python train.py --n_head=4 --n_kv_head=4 --head_dim=32 --norm="layernorm" --norm_eps=1e-05 --qk_norm=false --tie_embeddings=true --init_std_down=0.00637 --beta1=0.9 --decay_fraction=1.0 --doc_mask=true --z_loss=1e-05 --train_tokens=379800000 --dataset="wikipedia_en"
Each number is 500 + 25 x the weight over its row's rms, rounded and kept within 0 to 999. Layers, rows and columns count from 0. Numbers have three digits each. The size before them is the row's rms in percent of the matrix's.

# layer 16 attention output (transposed), 128x128, rms 0.0695, rows 20-63, columns 0-63
104:511480546495507534497499486490462509523477527520495488504480521478506574521460491551480456486493486510515516512525516487530479457488517500512456545449549474479548533459472521532513505516499468
108:492527485479518508478499504511523480477430458454499509495461554541487497463500478532469519516482517484525493516527514495509525475511501506520495483508517577484489508518512536492532536512503457
114:505507484503471466483501504524463511461485508527516459513478531489502507549503518496501527485498511526503523470486509471449504491475450528491475513497493482479509485525500510499468522502524457
112:482485498472534499551483530501511484498536489472523515524467530477504504514492499515504444497444521474474519518492500471499532450506499527545496479549483503495538499488503486465499458492487505
120:451518505501509503530470469498484533503475486507499486493476492514494504516490522490509523566503501427519476489494485477482533510532497493490490471483516516520479515508507557504513488484496501
108:521467440481516508554511501478497464539452532512501468522493489494502537469485477522485547529503515528507521507481503520493535533506500505473566537502512496508503498509483519514502539509551507
110:497466479506495470529525506492513498486528473519463477490505509481513500476485499510456446506496498489497489518473508476514507506514498488502498489486482527485496501511512515513512519531524489
126:462531518497528499521487535482461463475523481516493532492505480544519502513484530499501485471523496528474473462521563511478461520481537469495488473510530502547527528495533490511503439532524445
099:483550469507499486537491483505524533440480491503529482561554520483496527462472524482501488466528530499499480467458486511464468510497512477523519487462514544471485491526509513461463502489526498
111:492522529440488481486501496507428492516495462481518518519455492494511525469484467538530496507515505502461483516519501506475497524517499513486504502521512517447502495483525496540470504480433496
104:529501507491494508443485485511454491520503467464489487492490462487467522487498508469483479529514468504484521556527481518496524513513508538545497485497537479497472466533502436518494508517462511
110:504528552514479521515465474459510503502508458532512523509516533526495503501488502480500492518521483514488535518470466460501496425501491478501519473473473528464520487517484477500503508504513488
058:517506515496511506459527472451457486494496515494496517485498503467492480520483512511546458494496486473455550507561510476533459486497462530495525497492528524454525516504542508524505464524542517
066:491494474497464511554493480525459487491536463505523482504454457492475488510502516467493522503532486485540514466490505507485503515462484494518494537528481504486510507536482504504500514489453530
070:530498505475478544502500479478499472483497555528475470468494493504470501479529492478530497500524463551486520464493512462496475422515487506510477512504497492531516499523497507548525527525531515
067:494477510537486484487494517521514523557469478475518524511488545511499494544477517491445494556491529508502463528535499501511506534514498551488525494516521507516497489551473450524475487521547534
060:483465508493538478509521463475521497508476486476485486509553503497565480462493496495503515491540518495462516459453504459517509499492495557466549476552526470520488524480548456511524480473496512
059:486475499482485504569502477512503468521525505538500545513480516475537508459539484497525471468450509556455530508459459508534484487502528503542483525523482533483484509539506513510489515510534484
063:533553441502474539481529509502457512512521504490481473531516512503462465520499536501476473500511496447472464450530468495498532504524499510484493531506462459471519526449503511515534512521517480
054:540522509505469494570505506529481468534505511534537481516522513521482523482518490418532509476498545497481475485491522508533446527447489501526479489521461510525465460476478498497498512483495495
066:533523501469493482505525525499510538504465453502554468464474515522488552526486478504484499489507507520488489484500497496456475553491526566479508495466497509511536506515498466500462481500501484
059:528527481513503492562503543521466481492490469504505466532492506484481513508509497470506478496498503504455489487503473491506480516511509488515484521551523465530484468515489535502519495508550442
061:542492548524518498489498470506491486530537500485441499504468472531476486547483499464455526481479474491546512509527491511497511502490476498496483465473487474480518514495508536510502500508488506
058:483476484482495509493496507492494488509500474518540477510525522464516520462500578495526533519514509477511496514512496496499485575501505531465511473509467451503489464494496482484490537497534471
059:488454477506526530556490478505477475444537501522540480496468497511484506488501492432514508517483516543484460501518504473528485460503451499526519545539507499532492487503484491504549504536440520
055:489484539499470474503516464474493511467501498476477484477509457557557503550505497510475521492526514528520505451504509524520488467485428468486546510514515505487491478517556506492517485498489511
064:506448525501496505484493513465511493544520497515506515454491498474498518517490508460491491505484494555540460468487477482497515454505487533504518552495495519520474496497503477503511465486528491
064:504502531471480492485507511496468503526514514508549433452468499448519493555510505502534492475514526492533495479477545453449514494504509480479490458469492521501468475506521519550465495530488524
067:485540511506494511543503493506524492472507478530536474528517494526491499484539531510511494506516485484529470494502524516524465491467494450490460515503499528474546508517515464487519524522454473
062:437517506499494528476508503517497494462487491485482466535488481476504491500505516533515469520525498475458479483524488506535515504474503431475476521508502505492530489504487493485488473503519483
070:468537486498490539521511497471493479501476497493476509494497493534534494537521495489506513517479479495470507530460498480481464451495491453530521541524495524505486549511499478488532507494467513
068:493516478526505486440476505548509528473478489491496465530495494524501535510515532501481477508514497490537466518483490549486488519469499496500492501548511492460498482544480494465503508456490518
060:528495528522474513507533501494491459508475488501497469486492479515485499518496520537517506557530494528533496509490518489480508470473509516485471480446483493504493475474460546508512535518479521
068:538445495509492518508490482523520520479455514482456459534505502518519496513523487486496449505477483519465513496516469489542496471475473474561507530515490509519491498508495500514513552528453504
071:522516515471479455488502508476482540535480492528523576533531528480513498505508476455466529508488512463461483529474561440486470515508505492480514532499511485512469522544495484497484474520495510
064:514505538498454497539504491496497506466489516504511527460542445533516511491538445490524541474507512527477527446481464477485500480486474495524488505480534504486466468421555493489536503492534521
052:503466468481474491570459497565506490521532483514488467536520524525501487460541503478529514504457475469458479511482496522527511487497484465537480513510531519489483490479539542495555513466450490
065:438482560523456497475491460506509516507539515496452512507476454486451466512510499533470517548535488480498482459510515517521553501485477461541508534508512475503487530478482552499510470500490502
065:487538499515497474530543513507458492488544479463523501522465481497533489568502525521517510483502534464472484537500522463510540486513482500489484484502526490490499522464535537527532476538498520
059:470488475484548523423465528526523485472473476511506503507540480514563476534476519501504509529494512494514493490508489499494505447495492537481517516503558503495480491484528482496497531507512507
065:493470501486526480491509490493505486521529462504493501507463534463529492531507485517481506511550509485478526505535504515475509518467539477505514490523464498511523488480482524527509508535502506
064:514501507492553535489454449535520493486539476507459503511517480476463490485553507498517467511526507513520485465493466505534507501484484495475451451472507500492485479520482505525455483504519460
061:510529475506547509544464504490481470479499471549484522559502501513478511482508484486556495497482497506525515562550485502547496511496505502537440489511466483489543525480514493500509519520471479
064:521506516501517536499492505511495484452497501455475453475536454516561517471488524499474501521486513519496536457490497513462492538498509485521482501510499416486498463443477540515526532526530526
# layer 16 attention value, 128x128, rms 0.0701, rows 21-63, columns 0-63
112:526510510526523492503522485498541490503461485500508475482511514511503515520505488511469482526494503466515471519466448495492498537486480487521490512485509528528451550489498529523498504472491487
107:472556551472501525501499502499493508517512522500499511509474500548519506529511504507488503487493529493514526496492486441502503522504505464513509522446504454522492517527498511510497502528476509
109:484505518478540509498511475518451489533464486519505522479518501522458506504497486560539422504499491501456528490499481487511523502491501512497464505495528489497577485479466478487495478492512453
105:457517488526483484491484500526518476481538513513491500501500484496500477503512528472491514520481464530536472480439500468523510464558488535535505468504513482509474482491488476554486522463514524
102:543482500489487483529523526536532470524497533503509522516481514494484497522491503478445503523511478527528506481514510542477497438540504508470524477491554536461513504521504494500532505474515504
105:494450493483509492501491523494529517463525473522531511515508530516492501476469525480486442557500479509508549498491487506494539540520498494494501486504507495507474488504458473480534505537497501
114:510537495501518485493521546519455498558496522530480495504532506490498507527506525484477503472484505454494463492496495501485488512520474498491476503458527496543501523470505489476498499497502485
100:481508528541480514509490497463485479488478518498469509508493516512498489515482492511493459500505537457499512499492509501474535504546561479540533523474470543545506458511458517517498470498506464
106:535476542477503454495472475515418543499470520486534515495496490481508500486516511498482455491482545515498491541506466510491530506482483500488511569495520520510511492494525529497492498504477468
106:479531526508470472481486509494506454478492569489505498514527488511501505488508537516521459522482506552466473486508510511484502488506496451495482496530482479476490494506537518535504498546522507
106:463499506467492492484502474492483530498521461545519485519513522490526486492498566492481482521491503536502483492494506456511537454509543463472495453486421477503489522530488493467517480489491464
074:505512503508524490483505523525543527496498521492525495488499515516528487475493508487458528486513481529525481457503477511482512485503517469458481500469465497507474494530495528475457524453508469
076:492520472508529437480498523469526494466462484485485492514550499508515498527507463524536503524520535518487496504497524554498499458525471446500474508443534521514463501487496490503523483525481503
077:484512537553497486475525508495503512516506461475545508504531484495506471481493471526485517483474506490478477515504518540511509545491558515479510507462495496515494511465502541457466488506453501
079:503511512458513500503482461464485504478530519521504443508506478492504501479482481507500484471500503468497533532476510475492468480509491453506479504488496456471547519481505496469514508475511487
073:514499440480520554492519529488491527449511544501502495479462503512503483527477527550475481492492459440503493481537512507477506500536540456500434492456520519470481534487482539471527516509519478
074:514521520550489532475447549524476483474463498483510488489532485520473502486520504470471517482506509470502510489530511463500511497490504496467513494454469488523540466443525520507505494499501483
071:481443553520534471504475531500519482500469490489518536465497510484494514458532459506474544510490473500516500498487548498498515568491535516504510502542513520482524459512469527467478484485506481
078:469485475491512482519469456503525517498477450485493500499506527448509502505505515525498488540499504541501532476491492499492526495478502486524489507476519494490570545467501540509527475519482506
077:478512488534480505495485495510475470494504527507493506509528520527518495487494497473534468504494483483505507488495503504547487449501527487538495503498517470488493476558475552512500492567509539
078:475453500457524517464495463517505482504512510473477577524506517484510473461491520481455512479486497469493497489484569495536526506500512512498513557478489516464538482456486498488539533504487514
070:474489497468492472490556529501502519518474568499527476516515504484513521484500515542504529545522490517485488502479515488482507458525490493475482507490527546496527524488515470497483488459529520
069:494519499483535499507510456519506517478519561513463475490499496503478531514505429494478483468525512519516484505507509503506513434490515483561501505486497529488564506521497512535479477492481516
083:527509481478499488498519485512513502528447530501451531512529490499544488474500503561487481466517473475496522489477502523496519554458507528491467430451471546519469506488499494516487533466505469
070:527509483501509509463505520496498493507508525485476488525488513490466507479509500474541492491509503462495499524512516462492547503484536542498450507499517506531436519488424531515504477488502498
075:495531492481551483503469461487513487467499496536488453498516485517468495489497488495488488492509498448483494531479467525502488543468498485511503460534537528500524499510469521495493533498466498
072:513503501555504529502511449505501476477480490504490512526491511549515475483472494498498510582517474565490478469477492563521485480464522518535497524456512484521521507484483506519503461477504514
077:532496469519476532513485511485447522548481464428462524515484504512510493487495446508519481516503499517491524507519546501458494515514455519543474467482499503529462503494495483518461506502489493
070:523498511529505500512505506447537525556517440484477543487505492492468493487526497458460541451499538511508503505473540530492489516514523556519521512489493496527494493520488500490474524485522480
079:525505470525445459480511533501465541514516498482532510501504510503498504492485472528465465512512526491511510474519490489520512517480486531473492489469503503532443458512498491572542482521510533
081:516481498468483492518538518454485454492567471476463508492509507485525518512510485488493500490492490496491504476477555476499484482539460455509533503477482505503522502446507512528486452504520494
071:477495484494488504486499495502509515492542475462481522509491535514511498503536480478505534469524540525494453499516497531504478558504466482509509544519509495508549490513501499501461475512469495
077:538530524516486514499501514482473462536523508537504562481523532496510491447510472543470536491492534526526512515508541505457497506492481505488507463533519502478506497497538489499477523475505505
079:478508494534528507496504489542493481491509532485513462477476503520503522506485500520506461483496526446531495486537459544507523492485483517530486502521509514514524499480456471530546486472517504
072:486512470528501492485484478506505503503531548493510464534447512485464478503496513484509508526531518483488477512534516499548449514496537515443496466492474492477478548543503547503500481512491451
078:483523509489522502511525523477498497531478532506532536499480421457474490503503502508500490512511500525515546490499491488475503492506466518465511478491484524527486509514483410517497488546512481
080:504484492461531507531511549466484483521484477486525491517495509493541507528532482506496468495522535532483504512510482529488515499476516487442502468521498537526518457496496456487476486483498499
075:499484526473530535470509495492560517450449537502503491498526515501505519479529484486474493551515433478504525471517464509528482484483493510485498527498509540526484483511441472505498496482544458
073:527519497481522465550522461501496552501485551509496523463476504516451478508495491512520488503500466504501522487509508496494505530514487474540514482533474454494481492529501484473521500503491498
073:454517495480484498466477512509453490485494512515492507504524499524497528515532497466518474488494490498531454472489446506512525502546480506517510521488511529489515523507513491475514508444496470
080:518486498550470484521536501487495502545493503483513502505482529537467517491495480497486530525521507498485504531493534501475491512521505532462511536502503509523547513494515476465464522504469524
077:503466507531439515494468529490549515537488531479516496485488509487540515442496494519489471482493484516485508510455518489470472486510486475505537488523545529527444482518483465485471519529501452
069:472475475491487497490494483498536486574492474518496533515480505500467475519506463531501542506505510527483450488559516445530513480495486508495520504529517517455513469540559512483476531517484465
# layer 16 attention query, 128x128, rms 0.0894, rows 32-95, columns 0-63
085:561469539511469512512505450485487496513530491469498439508504520529499505491532508511466520504494498526524490481538496515476527568498478529496502486492506466483524491476516528500468509501517513
078:520492503495508508502463488457507502543473482469552510493510466477484489460476478505481462462499506507528523484481513497440510534540553530470503451506510494495495499535510530484483494449529502
079:497496477495514519542454486517510474477496506509508493505486505486494519502482493457521514459515535534518498510500505518513498509486524474499509472483487530516511537493473491513587507498470531
070:473518442506495561542484471480484497529508543496533501530487496503501485463526476502552495546453576517500438523464490523485498491521510496503536504497519502535507473516492519460523511518449487
085:523496483540544479522485459514569496506506506471478479529511530493484506431512514510525481528539544495499469464497536470510496492497474500462498498490505509532488485513489480525473459451472453
068:497526486482498476473485517507528517498506491521486535463469515508515503500531471510554495491536491527457473551475507512511492533496524500539519519485487508500479534445519544482538471498483506
075:498482491498493517525516446496511531450481491534504498459494541498473482461467459512555469543520482554482525464507465511517505518509487525497540493492540513497526494509509494493515465459483517
076:499533507476485497509530523495534527492501517510497479518509475506494482465483492500479493486511494486511502503492481523510489508522505562456490476543523489515486475506509520492480443463584536
075:491520495514488506485487501548473512494535500518497488510474493494505455456498531532488496561537496488470522484469483505500499483432513540501494490537451517516511489543543460511504485478521510
075:506492533492489482480479550485444474540462489497542485496493488478519440537461449503484523467470487496494543542539496530452510531503542495479533492507482480486513485520513532489481575476499505
074:512519492470499501515459447500532499508497505497450533493495479526484533504509499472513496506530522504467464507472491487497480496495489447491526496515499502510479507500479465510528492509415523
080:533514467464515521517484528490486445512493542523507547512546485539494502467461527482548512475475491513480551485506514498523476516523482510485491485483497493492492495504558491505505507493472526
079:488538487519503494523532479506484493490502540515515569489517517533529445477487528502464500524466517484450498517489514506490504460547520523509482543505463472557487503513475452487466466489486516
090:536470550490468480473467474483500495489555510476497486501474474498457506490546502520479509514489481526525496468483533504482533507476512446543525505491532472494521513481493560511478516461501478
082:463569520521552521508548465490483455475494508485507519473498519454519472496529497518524536519482512475497496531464536502471480490524535483505510508489468481496513546493490498503496513490479466
068:507470504456539521495470463459476506489507492524518488486478487491476466492561478462536546533488457522451522446512517503489464467502449491534481498480495540512508510506535488490533496498504505
076:540511474484517505545496496488484485503511514523519484518543487518481526465488548477507517488474493530448493459505457487495502489492512536503512490508479514511517486541508474555521488460470520
072:501491499475490489526505492448469506533506448483507475516506486463498491534463464462473486480501494497522494474516526481499502475518506469504504499503500511526521510449537528501525510553515538
077:519498464496505499478490519488508500518480506508524538504497546482540489475535474500475491459519507493472509485507519451545499547496515564506481529467468489477512533503506508477487505499507457
092:451478522477491500478517523532456480465526527489482447535452479478518510586521522538534543532483492496524501489501520509463535489480491432515513510484503509481479507544479522524521502520491516
076:527508536534509485479489533508478515497468473512517500456499521507518504526457515503467522481556517503518520465525519493518501522496519585485512528486495467523538487507507510523500525504476516
088:504481514488477515486492490521464487504549507504494494486489447504504456524512509520521490503537491473519489513506474509491577506505515463475524433495523467474498465483520523460527533500484544
073:468494503475510509494517498448483501466478528516527524474521495489486487531506546531490497522511538492494497516530525485529466443495445494561456533509480534469543492488497496489535508519489530
076:523496490499499474509466528516497497465515487519514497512482519502462479459500490497522474503515499487496522533475498504470453526492522513517513527501474488495478495490495549464538529450488461
072:483557510531478487500463503552500502446467479518504513524514517475518503508462509503507535540563538499507490551518464506506484568474511491516539519470495504484507494479477517483532433494534533
083:535462563491501507512448518534509509528512532519490474539471470505492492497469520480502479517502487525550511506473515479497578533495485483496492498506500494524477468532517522504518475484477497
078:505536505530495548431486487490492496528476523505488471474504506490500455511502432492543480548521520509508491459451540485505544492512470523468477508481473490525467490487530489487499523500529493
078:456465501524473550452452527467487490509510478508442487482441498517468488530503499533498478514499503517523514500431513483498494524505484460522488533536474506532509486519468530484517511507460525
081:494541518535491519491520512490488530524495507469549493475507504508470457480516563535453488513494526452529474429510491513488554452517486486497514546507477497477493509512511491508500521468534461
087:466533543490475499488499471513522522515517500501522505498466512466488487513521536510469479567563495501495479463473528519510532480476490500525544537510499508531478458515462475488509485466489482
074:495504498506500526469493483515518478470525484511480466524480508509501518488520485501510528547560535516496480513464502504481517540511474527478508508515480544525537532545556518509480437480526469
079:493512517490505479478519492500512489519495511503483463481521478502490523486451509515511499508513480529515475439471487542496524460514499476491517519493553504539496519510494508518471487451522509
104:484516513476503491485530537532507501462476464521490477505503504521494515535455477526518497471540469520502499546484485537532459495497488519454526452506520477498528468451538502518518464472539537
124:488463503491488531505532530494479494471540544531510549497483520490498509473485517521471490489495506507486471490513438521495514508478467493490482520492530490490478509529507483506536495487498468
110:500489486523486530526500537507549506533479489493515506486497492467466488471514463457511522469511519480482540480460503471532463484496532506491495496548540513510531482463527491475469503470503489
116:517500490487459513522497546520521494475550486499462500527467495496471487498470515525486496438518512504470463519497463479556519475514503473534548470525492481463526461505483493525462484509518520
112:487519477531517529511492493540471516453516506509514507471491491536513470504439514479521512546509474483497461489543466532514472478476486529523553489533499494502550510510551520506531532496487510
112:509497480557477545482472501477524525430502474466473519508495526528484483505489470501481491535471501445538487522500505499476487521507523516480514494490501492484487495504488521456463547531494479
115:513493471495466474495545457556479497517494499473542507520487512489494509501525525500476528535517544524474514498520500480498493486522492505513477518493467442523522512497517509504461443469493527
117:472510502530509469457496536506551514502487500489456516490470497493531520519455477483514529532515504494460516491492502505538466514495487535528508545489533517490484435514501453514478480540501480
115:496516494485502511531493481486506520502498502496465481472483463472463518481474503519501533454519459457497504480513553488501522533506493512549558525514513489470450526529480554499517480531485485
115:473490469498506503509485527515464518447487481474512505518458510536506504509500538518501489529494482451524499511490528469488511503456474499501478492476527476488534489504521499493537516521510466
114:485512494500481478510496517531525502510505545483526492480527479513486550503473543472448512501522494492507529540546534490502496462496521499469501530509505458485475469489464547477480513482508495
105:505436464506463532508477476466536510511473510480485503552471484513539520484517489464499496482519531498472478498513493491510498512529540463484496507498551545496525509539481501517481492430533468
094:462505489454496552536476492510483506549459523479489499511535498480524520510480498471493483481489519475524503521505476480499493495511509452489491453494514482520520528532511474476465537498487448
107:493519514508471487463530546466491538494474505518500503457438491466513455528466458532481473509541465519529537474480507538491561502502448512522517539514466534508460492499507523461490478514494508
101:517539439497520483578468480507515485523505526483491548482543525517516531475521499475519530474488505466522499524505491495494508493484478503475522503539459457462467503445476525518530524520464466
117:512487547532497568506497471481505512480456489536495528491468477495540519524473520466502472523520498521489519501515484542500535512501491481491477469535481516535461466521457469528471492487531518
128:492523497516536440534481471514449487511489434508502474485540503489528502498475489503506483478514513497504512502467512518517518480480481488473566494486458489501524504507522507516534500511476484
116:497489444500505507476507501502516512517499494493545448515493479487477492482460519488502509519468475488471517471497531487495486459543506489443486513512549476467518530514560469518463535511486506
110:498511462483507524485547517471493487488493496495526496516521510510539473471472457497476511478494494494467537545497504507469498486497521527448473499518477481485510522475518499501445534503483485
120:449489519516504469479523496479502526510486505471502494501445493500511485524524492571486555510495495494469477488519496499484502491482509500482551485533496472480506509510513507515487482512491520
114:501509524541526507488467459434498531522434485500499506463465514488470509493465489498511499483498496532541537463480489472499511533497491541492539540519474499513499515504489483503510516522499489
101:528498503537485478518513478468521577441508466498542510497485507507448503496505503494480526484503480501471496488542472537516470480505492528513472515513506517480505497479442448518478520495504500
105:527497540517478497481454498516514488486470519485512511478498502496512491557480504457459519536539508505522500457508475511540497501468529525552525509539515502511553491555481489495508490440501541
109:491480509512473504476555506458504515476480545504454502495480508497520515530497498545484487522494517503507485498520508499532535490513493483523445471500532523472469514467487488464442491516556509
095:484506520476492477494559488494519514473473507516497526496538512525485471491502505534489463516518508519483471512513473518507508418456482502498513443489504516487503505476452525510540470503518478
112:531470483502509501506495500492525488497537526513535474508517510493518482459540496489536509504514531497516510508555515526472543504515494543477504458470505512455514499492522527462495466511508483
120:498487518496499576524514511501472469451467477484477500462501494508487479504461514468490497484490480498503496438473476477492485510517507504529464551508488523515517552503487505505501517502485545
104:482483497492525481525531475509543487539487542502496530486536468477484516487523501456516517526462495508486493431509495480508522430509460503499472495466506481498471515418493464510472491520455508
116:514493509516502481485487499501491455546514558486514489499502461468490506515503493482486527516480546524551495509549464518515475466488501476550520481502529498443525525564500532518521505503509528
123:480525507531514473487546481502523468519535504474466475516487529477519493517528508533520532500517508483473461494496531495533484495494515506492505482505469547475507485494526498529512465502517429
115:514517531470519475483481507474499470511439505478504474505529513496504535521491505483436484477518497471529518481490539497538477483459474534537529496528497564490510480473483553485484510462502524
116:539479529526495501504519446490459505506494504475504530546482515493540499539511475440484497537484481499495472521492475503490490505504546486505498504518519495526527546480500457507505500487535488
# layer 16 attention key, 128x128, rms 0.081, rows 32-94, columns 0-63
087:559509546547467500476515525483477540492556521480539459491480499517473493556489498514489531516486498522534527469524508528474550569527480493496466462487490467495487489470508519497469470489507489
083:537498498521524479529478495514492541508472492506540524530492519499499488419512494526514498481480531497484524496554476487447512493505478505485528437534507453514501520508499481473444502462505497
086:537504492485537520550459474498524512518503505483518525478483496519507493522468483469529519509533512495520500505516537499536496500499490495493492459466472526470537568487499533504541516497454524
078:506496444502525522491469528458484466486515513537516491520489511489488466502501471548539462481489545486463496536496510518504518514507500483512486495527502495563540510472463536502505510484485493
099:500471478501513469510568489495530505497482474482523514521508550458520500461519520524530477525491534477468510466498504504481488473513475493471541483540522548521511493524478474510472476446459442
073:520523482491526498471486492484485514511508499497452583514506471504485453452509488522511529490510486514438556475494531502479477478496496516509543486490509515480474548474520502487529495501530493
077:514472422476494506547496500480476469492518485506492507546497465520482468400524516489529518446517488516514528456512480532500469497498499528470545520559477493512511542519517456509506514520487463
078:528491527506485536541506469529542512517504480515507476509527500494537483456510496496505547513503504470488496535539459505496456525532503529517511490464495498503466498512505495476482480465528479
072:499510488498481503500539486488511495526502525488503482534514508486520479429521498524480534502518514478465466515503497474465492506472465512490469476514463510530493487498531429470488543498489521
083:499498522523500450492442546483478491501458509491538467498519494524525479517484493495496531456507483495559527529528516547488494517488536488485488444490508497504546514514485494496508556501529548
084:461525493506502479471493481495502514504502522511451488478512474473463491545503490459536450537496488518485483476466535518521501491517491448476508478516511552515479468490508506507568488483493495
091:522508486507484484522497540519467478515496534554535492495509510497507495445487512513526512480499495524498535480528449501504477503511492525521484514487496493497520486514547525510573501482485517
088:485515497487501493490536467518480473488496546542532540457535532461549498488506514517488499522525506467420495518499495504512502519531509560494469530516451511546485479540477457514494512485531533
088:544512547524459458444515504506504518494544520442496476454521501484470494545516494539482505532462479536549485465510488530494529493510507492497507485475534493501496489487502551512497474436523519
083:475522497468554511478540468485444461480479538515485519442524507510540501508493528522491496500503522475485504520517512511498528505537498504471530547495470467491521543510475486513462475471524533
073:493490500538529499518457498478517552474479518514497464466474479473502451480530505506525502491487485526465513443498500495481458471471458512494526529477499490530516518497543487490500500507510507
084:523500514521508443524511507564475497505503492509504459506507549468538512482499509477495519520497511542444479494493464519532445511464499507517466495476450529525484500500502521542548503468485486
079:476470511470527505532461493463463474493492484505519483554473492474515532508494483509533500498506482503542498500499524469500497509510504454487534521505542486481511487512522520519507477524478552
088:554514503486504474508478555476469486470512516466508529491483546483538511461516509514476485462484496471474525491520515456500503509505481527517498516470499467474503563537491493506455507498502478
091:448511524505494510442492498518505474500531501467465473493485484499467499609498492505488492510502512507531468510492521499512520498497511472497506525478524506509502499522520527473510478532503525
084:523491464535466491494513517502484455548485478500487520541526518531523499485487509464497505511499482530523541469521547471532525511512458509499527511486496502490471523477529444484482518527467494
086:496500517504462556501486527504546507510546490477517447504505448515484493512507507549506487497527470493498512538528485491466564480507495476465502420524520474522503514461501490485509556490457527
075:467493496484493553472486469500508453494502519506479470494537490507519501513521502506488499552513531486546478520520527488506481456480472493547496554492476503485506511467519504492520527493492513
085:532478474509498503496497490489483486505491491520499478512512506537490472426516493520488519477508506512491523497489521483434480495516494520549524500476484509514493520471505535445531545507506503
081:525504490492503513476532474504498443542487466494481549529549501481475499516468514486494510533524506475501528538504522495514494523497484474507533473473494499509452494507500500508560483504528471
089:493497544517471480540460531514507504537531495512472478505492503481473481504552500497484504498484475499516506503483509490511539516480502468473493460508507513565465467500462466498483504503469509
082:491508473528527501504458521455495500529491522518500494533490515508509522454516478543513488461504513493493522457511531469484563499542502542501497505509494510508513514493550452490442499530494467
082:442507487515463510495453496481514534521535505489462481516474528495460508501504488526496469480479506523475494503490487504494492470530488494519478503545462493524479514473505495476513530535490520
088:497528494507496526485527500474472511487486507495564466481490506518490504475494537518468507496519535468525466487511475515488561475487517535476508553482473485503485540479492504507436524423488526
083:491524481479508509497507455506534476506497485469489506517448504505470482492535501497461502550525466480455499475537524469494526492487505515503530509494484513506456486483491439469538493494527463
079:501479493496527539500540473486516495513517488505472518539473499493477461488487489519481533515510520499452497499497477485513497534516488516499496511479505516458497535516546453480442480501534476
084:499513511518477485516486484524514514532468493489496505545495494493508498446502513512478503526494523565472476463524463496509482485502505471510541502492513516538456489507519484485495511489498462
097:519477478486516485500488495520485511520509494474474490533544466533525515506479531486533509487556491493490494497505425509484487496516508472488562469518490522490504490512508493491541537532521508
117:479446495544506521515520521491510491538530481530465526499509484496439503524492521536492487485521537524515452521470410513543539511466499518537478496517477486477489525528479504505494474537489469
108:521488460505482484535490505491510466448478531451501475490529509485504516499501501520519477501531463495479534483476450452458516479533510455464499502535475542498521531521504484521501474439486508
107:524502431489485517502500508540459466487534502486479484535488465493481510542505483508506480515517458501520484515482457438542502488463457479486548474529449542516489549525479526483488470523520500
108:504525439511484520507456478482471472525506535512453483509492454521468498469481510517494526489528517483502470482519455517506523509526472494467501525500499487546532504500529507518537543496460507
103:513473455495510520486508504513488542516483504501492514554476494529493492490510485524511484512458467550552518462505505486503480505495493500491542470514511480451506563483493538494484533494493493
105:476501495491491506490560492510475457501501504453541515498486515465516522481481485471503465516510513445500499508486520482486435501469509551531515559529510455557505502510495461467490468478501481
114:504459481458510460480500475512516490488516502490426576502463502541494485528507488537521507528537479530453532453465500481533507472491496499515488505497501498502509532538547495511491498537512454
114:505456547485485519503504520516515536501542492475468509450486477486458511474482491540451499488527542505498492469510502505551474485518500490429499499464511477479490558507499512484483431496464510
114:476489476474533499481515512512465496519476468516479478499450484516519507518524522499507513499500501478500464504481532506482516484466454494546474508518530492452523479462477546520527540521493492
110:474518522496443488471530526514487474512530493474481505483488514508541530499469492516476513524544539470527518498487512523533487492429489529509472528486501509515470450459455521494530489472491522
116:515535480507478506501489466530541510488527491514547531489446513539493527506482496515513488508546538537514487512525486532503484495446485492555521467509512531468501532535488486510477505453489508
110:485536527503501497515494485517475494500469487500507542515505510501511523506512485529536505486532555508510507563542466501488495517486482491467552441506493482521521449497479436549508520475488542
101:492470493494516515504483473439485517480516524438465484518510477509441478460502476530470499457532487512549538471477489479461505486521539473494495529507503490503466486527497501464493507540526506
096:498522525512524491501528501544468528490489514513483537466460562485515501475487493467500483540475483510487543518461476546553485509467500518481517523484474520436498490465475541514512479466482476
109:495566519505512507530533468517533491463501528495482512467482430553477515495480485466494495517489534480521496482505490535465524486494488465495464480504462498516489469529490451472548542531511501
118:508475468497510479486515480504477507502456481491475511522492525514547498510503499461492493482537508493477500530481531508514515487490510473458527469473503473490510481525481463492494526511493535
115:477504442482435433507467483500492522511496499502538536538493511504556500487499500498508474499523517522466484483536478517501532490473503504495512531532509496542546471561485532498471535505467514
111:500538464518473467481478519491484480483492497473534500512523519524542517459500465511481510477490537456504511533501454550454497494507528502467507517490476476480507465522480475502485528475491518
119:454473532526462531486474474483507489499516505494573445484490487511493496534530533515480510531501495474480485526507524525456538496473476508465521519503526499489498528464491504506490449499485503
114:510494472503505494535502506462496551476482519485480494487483510537456511423513506458514506512526463552520504486514534504488485484484512510494524520485481502507487526522486482490505540502506491
109:562548463517450496497529474467525504479495486504500518490509470516462476498505476432476530522485508524509492474497497538492465520486466526521462546515465471481505541461467526471541501501502508
112:518498468491497484505512507485480447518495502458472512491509522494466509517463514499493513533500530494479485467487489451529527516510514508510503527490505519527462485512529444519510471465513519
107:480498511473482519494526461510525508508510477476473516474506482504480535533524479532489520511507546502526487497462458491492508509483516522519505478534504458479470483512502493473488467474523514
101:487509482486531534491510472497521531532487484467506482476561501502506503432522513495481485500507493479473470522478432498494523480488469495543506478500483510472478469476511522488524546491495486
100:504479506487530519503476478499518466533543463505540512482495491469519478466476508506510526475494486474545577516500507508485520512512530507472469465502547461483540537517505516509483471490497495
113:476482530502499515529509571492494456479451504531516485498508486521496511488502499476467491486512502534484453457531502447522488496519494481480502567488462493499534575481499483515527475502499515
094:482473510489472497526518450484535523477467533536538528489516497491520485460524495498538519516497490500524537489529533498521491474490493466492493539509502483515525502463518495498521466479465476
121:513518506472517527494497491474478461515512503497504500510488540491477525525495482506500496529482532513565521521532498479567530482464494481541534501462483491505502506518549507493485472509510537
118:516515503459515504492515452525542505520502501518522461510477524494542510521499505511491510528508484425483522441492504459519509483521510512480514492471474523461531502523516504525475488520509503
109:538495564493494489480478485507485473489511436450462511500515496545540539489503498501489501497534514501522527483495551460522510504482485490505506496461532518473481499483491491534527483473485520